config = dict(
    n_layer=16,
    d_mlp=960,
    positions='rope',
    extras=['some layers without attention', 'local attention windows', 'gated attention', 'exclusive self-attention', 'short convolutions', 'capped logits'],
    init='orth',
    init_std_qkv=0.0365,
    init_std_o=0.00721,
    lr_mult_o=0.761,
    grad_clip=2.0,
    warmup_steps=200,
)
Each number is 500 + 25 x the weight over its row's rms, rounded and kept within 0 to 999. Layers, rows and columns count from 0. Numbers have three digits each. The size before them is the row's rms in percent of the matrix's.

# layer 7 MLP up, 960x160, rms 0.178, rows 250-330, columns 0-79
102:481504478453507462488524513504486488501470508519547491526457510499458550514534501500537433532497489524478521462458498513496477513471497489501531488481493496525516536483517510480532497512527495517493485505499475480492542473513486516518514506
097:506509496508528501463498501521504544502503512481513475504498483494511537490463496503493518500493498512461498484469468498475521505492500536469551515557478471539503498447505513516500486500522487485485510535500496551471530495535516516533487521
097:439471478481493482537505499503433502489452508535501478476453483530523489481483517471481488538514493523529519500498490519489513476465463509505476502498504497499529475466503507589512526485517493491456474525466551538478454481520532456484508489
085:498479527491508469488529528497528504543488482466484481512508488475466479503547550512520506587495517494491508504517509492442481490463475524520506521499528528484513485529466482520486490493493512507473498507489520457505532540506487509561544484
107:518463521514478487440520457516479501483513507505490516536513461510481501506487499476488519496460495478489472515490479545522500471507515470519472511508489526478484492480546534511519518494532506466485522484478484497511520505516539482455474533
101:532511524520466549493462495498519486471496511489486567554529488483497474523481487542491520501550555480497478465485482506508525546511483467542548505541500494455515471475493537543528492491505504525468484494560495528504483470518510500509505479
116:524480473545471512498481525480516528505514523535545484506535506467526514452488460486490507505464472521511546487468491510522511491465521495499544521499515539479520504522496488495494481468510505500530509488531491487513517485546523462498515520
103:500556508482477499483475530475493504502490464488500484492510497425485535528478513518484519519461496592490514478462507516476526469519494493491484513456512503506470484499470518488455476469500487506478524505483531506520522501472467554508508493
103:501489483509523504458512479458478534467459489537469490464532472530521507520510479485521532498461525490519499460551490533502528536568521479493461505464485515543473500483484484492512537484524493534469523522521464543497503487527452508512488508
083:495449450537477504487499517458460479511468548487512529550538511451469514509505496501477488494486518505474494486479499470469483442479537512498496568541478489525495511470487485506534486513500518472521519529462536484491507494475465519484497490
095:513489555444510493504529532467526514472548521554452494483500487477482505526551505525476512482475486492472491472500510495548467510521500483537497495515484481517482506489465502487517516465507485475518518530512486544489519507519459479497459478
110:456497496508492462465544478537490524512512483515508518522418449507535523494496474498468487461529474522527515491462496497482477496484529458491485517494504523515522487474458510499500488516511525541527487469469507493509516464521504487514488514
079:470485495479525473505492487487485517462490503486494512536516444500489509502468459471473543461511505498549515516515521499488521542502529505487524451503478479496448507485491482458451498520486497511476486505502478554487497515493548517524497494
107:462503538503505490495490535505491498513501493476503461523492503536498495487536484516500521484492508499484508476514488471475520498453530547486484529491468501508513511532477500538480515488475503476454493507501501504461491468515503502532445498
107:510518497544477460486459495482516494513496485503480481538475477510515459485559501500524452531493484515509505489549497511479518485494494483491501512516537459502517487477500517475487505464510514496501511527510479481522517532537512495524483490
088:534477495494498557526472504551510531501502486533527478463471502527464491497470515478465497524488489556505549467470510475471527513508519492497525506476497519536521525474510468533504540505519496464482500508477520499513494498506466508485478534
100:509507486518464504505537511501476487466480469495517501516498498509537491506493532496519478506489532535518470453536515490490502471502514503504471508504518505550528503485525482508451529524517522450529487503465514478526489491499507429459503524
086:530501510518466534502513514495471507508510551542492478549456470510507472538500510492514487481525493500511467513499466503470470530498448529499514554524484517489576487498494471539507476492509482456487482496536498553501464523505452527517531530
087:494484481491502495508489467517502507497437541553506487480486539559552484518523474497550481526534479487486487482509505516549507487471499506496494502517465478503468517505495482518554519475463472540469537518480471519496494500419514491463522488
094:516541542518488522526515547480520494529433509501532502523522497496509492524527484510506495532435512514560507527497514516466523464520500491480496505526509470491533514534501542497481482523448500427482530477491535433513485483524465522501511514
088:510512505526492483479531497481497521494502466518501466449514498498510507528486508483453497489551504453516482483533444486499438552578486514450517490429466518507517512498480561509526515520505466497503513514485520504533476504529509486513524487
091:548508504504472470467514472479522494497505452453472521488510502473474501495506456497528486549526492492503478518493506556509477475510501526509485508493464544516547536511471523511528523498499477528523474485499480497570537498536520496552532544
045:498496502537486542493471516501507486515506471491522500526512506510492511508511503492476500548450530516519496521508528503563509499494473494467535492532466489513478455488536516490491486517498530486510521552483450448510497471476489467514534477
109:493479511532492497469500500481451493525502527536528530499502495493542503448507522487453492544577537468502484485535496506512504486487514477492461496490504529516514474489472513476554488491499513485453547492488490514497540515501460504516474480
096:497512493508471499516530484512489503518491481525508538529528466527528494478521537467493509460486491484530507500497526455502519463501486471518482517500512511521497468477565510512502476508503490525525515493537542504517521496507520538488490493
094:487492548507470520460490512512526519496457487496451474503549517488479472518561483497550463520514512490495472509475516540505452497496523508476514491510515540484497492521484493476512518493521561503519534476466497498494452552514500498465483534
104:474480471524440503496463511513518510540467474500494515511456499539537477503479505463478496451528502492499513520511507471493515510502517479531482508503497446498495467506488471492534514483484489458500527495573444482514510481513535522509477486
110:536490503504505488490477504471510518481501460481447500499500537502481432490508465474546511534503507476536491479488497516483492502489515463475470497517526492514485493505500522505502524502484503500509523455457475502509532441492488525499497496
101:473506533476466548532483466506501524484526513485510485487456476515530486497489524514460430511491547475456493511494482487488529493502567530520469497500495481497470487520441552483479445483483537500522514511502483508480493481477469490502452473
091:472544500502516527515495460510486493497505476476494471539478462486506501478526507482571501512490497489506480498483542428542451481509482488495524528478465501504519516485526483543486458470545492451489480472458504477523525510480493471529480480
092:503441502458501518523543479436489519503502425492484490509482497494532468504502507485530566543475500501465523483478505500516502503522463507507547523497497470498539459493490504478477484459492483495451518488526503498489484538499514487482487483
096:484502451522489465507514545515508533480518501494553456512525524473504492476449478502469482506499487478499478476484514503559525441501521474520521496448494500552470492484511500461523514499523468491508523505506512525524510492551528534508487493
106:486478480538453494483500532530502541512466511472454526475508511506500504513514511501552520468496491500498501503489508484471488514510500505507511445482507501509503528500490482485508485554470445497514532528489494434472492545504474553546537506
097:514504429477473455512501500480485500522525502508485496502485485521543513493542536498501536476499512535489471517461520477504487497477482489519534505511486488476495502476534508493465453515465489471523526544476472491490510482519490500516465458
098:557518498525516480484502529512470518500467459462496549514506477463493492516532517534486512485494495485541499539519496501492462484487529493516507529508488470508531525481477522487499489510526497504497489486473474500526470460532488519489517475
092:478486501496482497526488533520472518549476472481466486473486518479504556526524517506493527524478534447445499492583498485506518508516501483497533517477505494497561513482488481522483498517501525448510516534487522519456518508507540504526502529
098:515473488468475533533519490476451518506506490510543482478477480455507494474501512475430525541517506502449515489522522516484535471503511519486488522496479489454512504501480502498486526489507505511503507486483509489503489514520515507468537496
072:506488512463510467470463515515420495507482485465473508508518523484502510477495487486482494508481509512498548499514503495513489505487483503486517516486475503514540464467514474522525525488510476537464474487470515509505545506518499466504513444
095:516495520527493551493474507540545499521480492478497509485531477462559533458537517530462512502482523504531515488507510525503507550488497514508487482490542549532497498488494472467493493489500493482467547540497493476530465433514472506550487498
088:470505486446464507455486479489488487454518474532498521489487513497502513542513509494484432508478503490549531479488496511507510464463525505535486484514475504490511460502423486482506510513482508526528473478513488450524466436528447510537490501
089:488502474499521531494455506463463523524548503447522475471492503512505500482509510465503457526504528492532496531483499524476492550458531503484476524451505512496456468480508524462509460491504521481487522500498501519501488454464460535523496502
108:503480516508501507515531579514534549504498531502551474473504498521522505443489494500530492491453496484503491473494465511497519502518482525493515522538520521435505501489483521507462506499544458472495504532518524494500520500501530467516520458
094:505476447518497516505403485602515542522494512544514497486534500495506507468552554476461497473477536519485498480551505482513535527486465532475514512485496536503497500497496486501489502511491521498507490517455517507509522471510504513483498485
101:555494533492490531493516491485476533495494478531513486515457476480497521491460456539510462517529501480478554449456472536444548474495498545527565533513522515518483470518483531530524504467503519476505484529554503515489518487497465512479510491
105:516528493490488505529482542520486533487456465496526496546473453519521486510515499505476489522523512541527484486467461518516509474470475520558509539489475492505465479519487503501472503466471488478502512491537502522509511495540515530485481515
112:504515477457469508467488498470502552465501496496518511517495493501525483511464513505527479508516513528513471545502482502502478536473508462534474473533482499527503489514431499484473479518517506491495416522531485500494528480534551493493481507
102:506489535507504513507512533477502490497477527514523494491475497502480499483514516525482511510501475509508509446477530478483525473501564531511475506480484520519493485500493480515510439506490505524453530473521477500536435481525518515513499502
096:527476505498474501467517520461489490488492483500495505475506465504502486476481533518523514486472496499505486503502505482467533495499491550494487535534534483466484555490561490496518483518513482519483537491535515471481498474525500515455495484
116:513470522500506503486486487539499484477520505490507469528512478546512469459495484484500480515507478519479546520516456487506473553481492464477527490545474506456474513499426497476485497539467559489513521509517505527480524494528511466506445474
104:516502497537456475500496529475523515468489460488464572512485482516503500518484506529497444486510494465499555517485528510480490476501530468533506511536493538519514510524523507487533468498506469461517508500516493468526473475488545487516484503
090:532483480447506512496478494492512533511539477462521530460495505518510520499563504474481516515478487446511493471446500468464467479455500503490504459515488508503512490525510491513506512514514495509538452486462499483455496471456488478528513488
105:519482469508486460503487487509481509465489507481508516538524483499481464495531490462487492499446502522498502508471536507482493505514472438506478544498485525520515524500524535487547447489511503500489524502504491503512497510508462528529495528
107:498554496514483485498461462468483519518489483455502477534499477471466484492473497507498532495532464524498470530573506506497529471548531527535547490500512567513535522491512478533514501536504529508467502542495493492485528503516480536535501492
095:495477459482509500485518559521484530482453500485513520532533491486497491512472497489499503524499450557478537484504486496525511481504503494444481493492485498516515537493487467521532488473533472499509520525507488489462461528445438471548490509
100:493529516532501497491531466537484520487457546462513510513502478531498510515459553505490495568514498471475489556454472486505564466494470504441531475490485453456520526506551522507531465524523457517486517479510497519478530480531481503480534477
086:558485463551480534505500484479546511496479526513534443499484514491475494500503472433482493501499507529519491495427506524478493494490534492467512527462497466479476520506500491525461468509457516513506489492496488474495490502538501497530504508
093:512491518503481555497492532510524513492547486499494519507508516492543508472545491463516506488504509505528526487538500541461523465485458521502485489523484527505519508535491505537484428488507487535468507474489517540469517479534471515512485488
112:477527495540485464449530530521454484477513494568501514485495507493526511513511498483478503485504536480515518476497487506539507500514488543480494497522475448499487525483501525531479513515570552502503468480482490512532449551534488521550465472
100:488501496541456524537476515531488479483517467460535477472502489483538492488455520520499489500500496451482519472483486500563528507479483498503482463462500511470498503521517483493528514511475510506518455484523448500545485484470453499507501520
090:545508505526478480484479516520535491508525508483512515519464491530507477493515518479550469510524524489490473547461489540519504495548491496578509484494530525491469536477480516453500512515481458563492474494529468494472520516501520504474538505
108:518529474496502517466457501474510543517502492481515526495507494475492462507518445510522482516496502480536508532514513497504543500476469457546558499473482549503492495473505492502532541475499462576495476519502518519481480490544487512466492480
108:492517502537498525498501465501458511508489487515544488494471476517527506471475519515541430505475487486499508496501493510560512496473553470455506482491514489516486519497490502501527491490488514489548521495506531513460525538517495524482525508
095:489457457509541483522523476469526520511527508500481443471502516492504467468450490494502556494486466465526465457522475495509503495527507516481489494482514487491465515479520483496480504519544508489514508505502444499485493475499495528452454547
102:547504523508486431485521507439524515475483487511488510436523506515514467460502478504523532529510483499507523516484520481521510509509537557509477514528522487505523497490467490516498513519534465494527507485496490485493484479476507526507465513
099:510458487472467492509515477458504510457490546494518466471521465495508520461510529500505475506527503497489506500510523554515459510528519448493496499510493540521552532539511482459508541486548507495472513523484499501505502530534511525496463511
093:503507481493488487474481472479504499468467513493499545488488481503502521451490502521485500549458505541539512518484464475564489482541489500541498463510508511468479527515519522493537515517506474568525533554498505481515516471505485537482509500
101:496451503472492512499519484523508513471534526472450490471476481480531458464533501493535526481503519484501507478505496479533504534508505507547501530544490492502484505527487543507506548489516525520455502507491564498516487491488489498556528559
102:502493531483485485529487510464517538497478537527510499515505505485472501442518466450520490508503561511483515542519527533494490490493479523509471509503497532516526499500531470509499499520484550523484475493506497475519525525487488527539492459
111:475478482473476491478456515521491525504519501494507477493524489507447474525499535473517458532488476519492541540556479555517481511518462498452516515501560491510499490489493498499528468548500473533481478549476505501551475466497549534491466520
105:503496477507475483504527526473475494533517501467450503487499464502469464474503512496507491519488508483507472526475477508481498480472476491508462509558535503472500497490464485495464521479476532511474501490527546496488512487502510514487509482
096:439466462492502527490492494504496504501466508552503511526504480464504479504463509480554495549471481483438525444484473503496485494471516510550481500457529510515497515509532534483491478525455474473497505514481502489510478475481462515481497471
106:487477477469483492493479519508478498471483455487538461493516465527463495500524471464460468536454540483483501509502508509562463537473529516499498480492500544467482470521480472531511523544495506513525495505474473487497459526532479456526489509
100:510499437556502521517478477501451516575513507551450507477488481483480498537505519494500473512510498482486495478505445502503483483537479523495517461499529541497512506504456515516493512516462483521480458524512535537518496442519511509503523481
098:526476471541472526517486485511469500517458485512486488540568446499434441500539450485565480525528491499504518511492561472485519496534486533516479450514491534521527502523473536488522478524522496483517506527496488527486467482472523485509518462
095:506533512494512501485485527535495494503469463435469543531463509509517472492506539521458527512497468495495474517456517515488482523496447477531494577505532456509525503493521553494540497538498476480504503483516496506533482521500498498476465507
101:489479519528490541558547471521506503523531450528505449492490480470554483517529513479567499464474451528455474524482458495502522515480484472480495462482486487542486533491511490469485480469498487478486486503487506498508504496488512454481498558
100:493501512529487486528531484507451507478468472465450483511475498487542508487512490519469483519506476489483525531481501463448505522478500484523492526494538530532493528505508506469496474501535519530510529490525500490501526485496507492498479504
099:507498525539518538522491534525486467479479494482466552509505466508531470460501506453465502474476537492476487461486475530479554497563519533463516481438525529490528505503459489503478482544491519519483462499465460510482513494498486495537496475
112:472506496547474559502451535509457501483547484475500535505485487488511489492502514486535475529515537535521473472517462458538489510499502498535559497539499541516499524510472538468454484527507533508507481481525487462485524501492481491480499510
081:495546505536506466489510513508485486465483512521479542551510471450503484487543506486511516505505507497491474514511476505487501547485494507551468567480468500494471514468478525539505496518475508523479490496490467529493467518487504465503501496
095:492562469550477451512496505486475467485454532503499544523507493479524496479481491494505518490479464489523495488501496514474496533488517505538452498508527519502480553491539502486465508483489422524493510494471478476507512442455526480488447530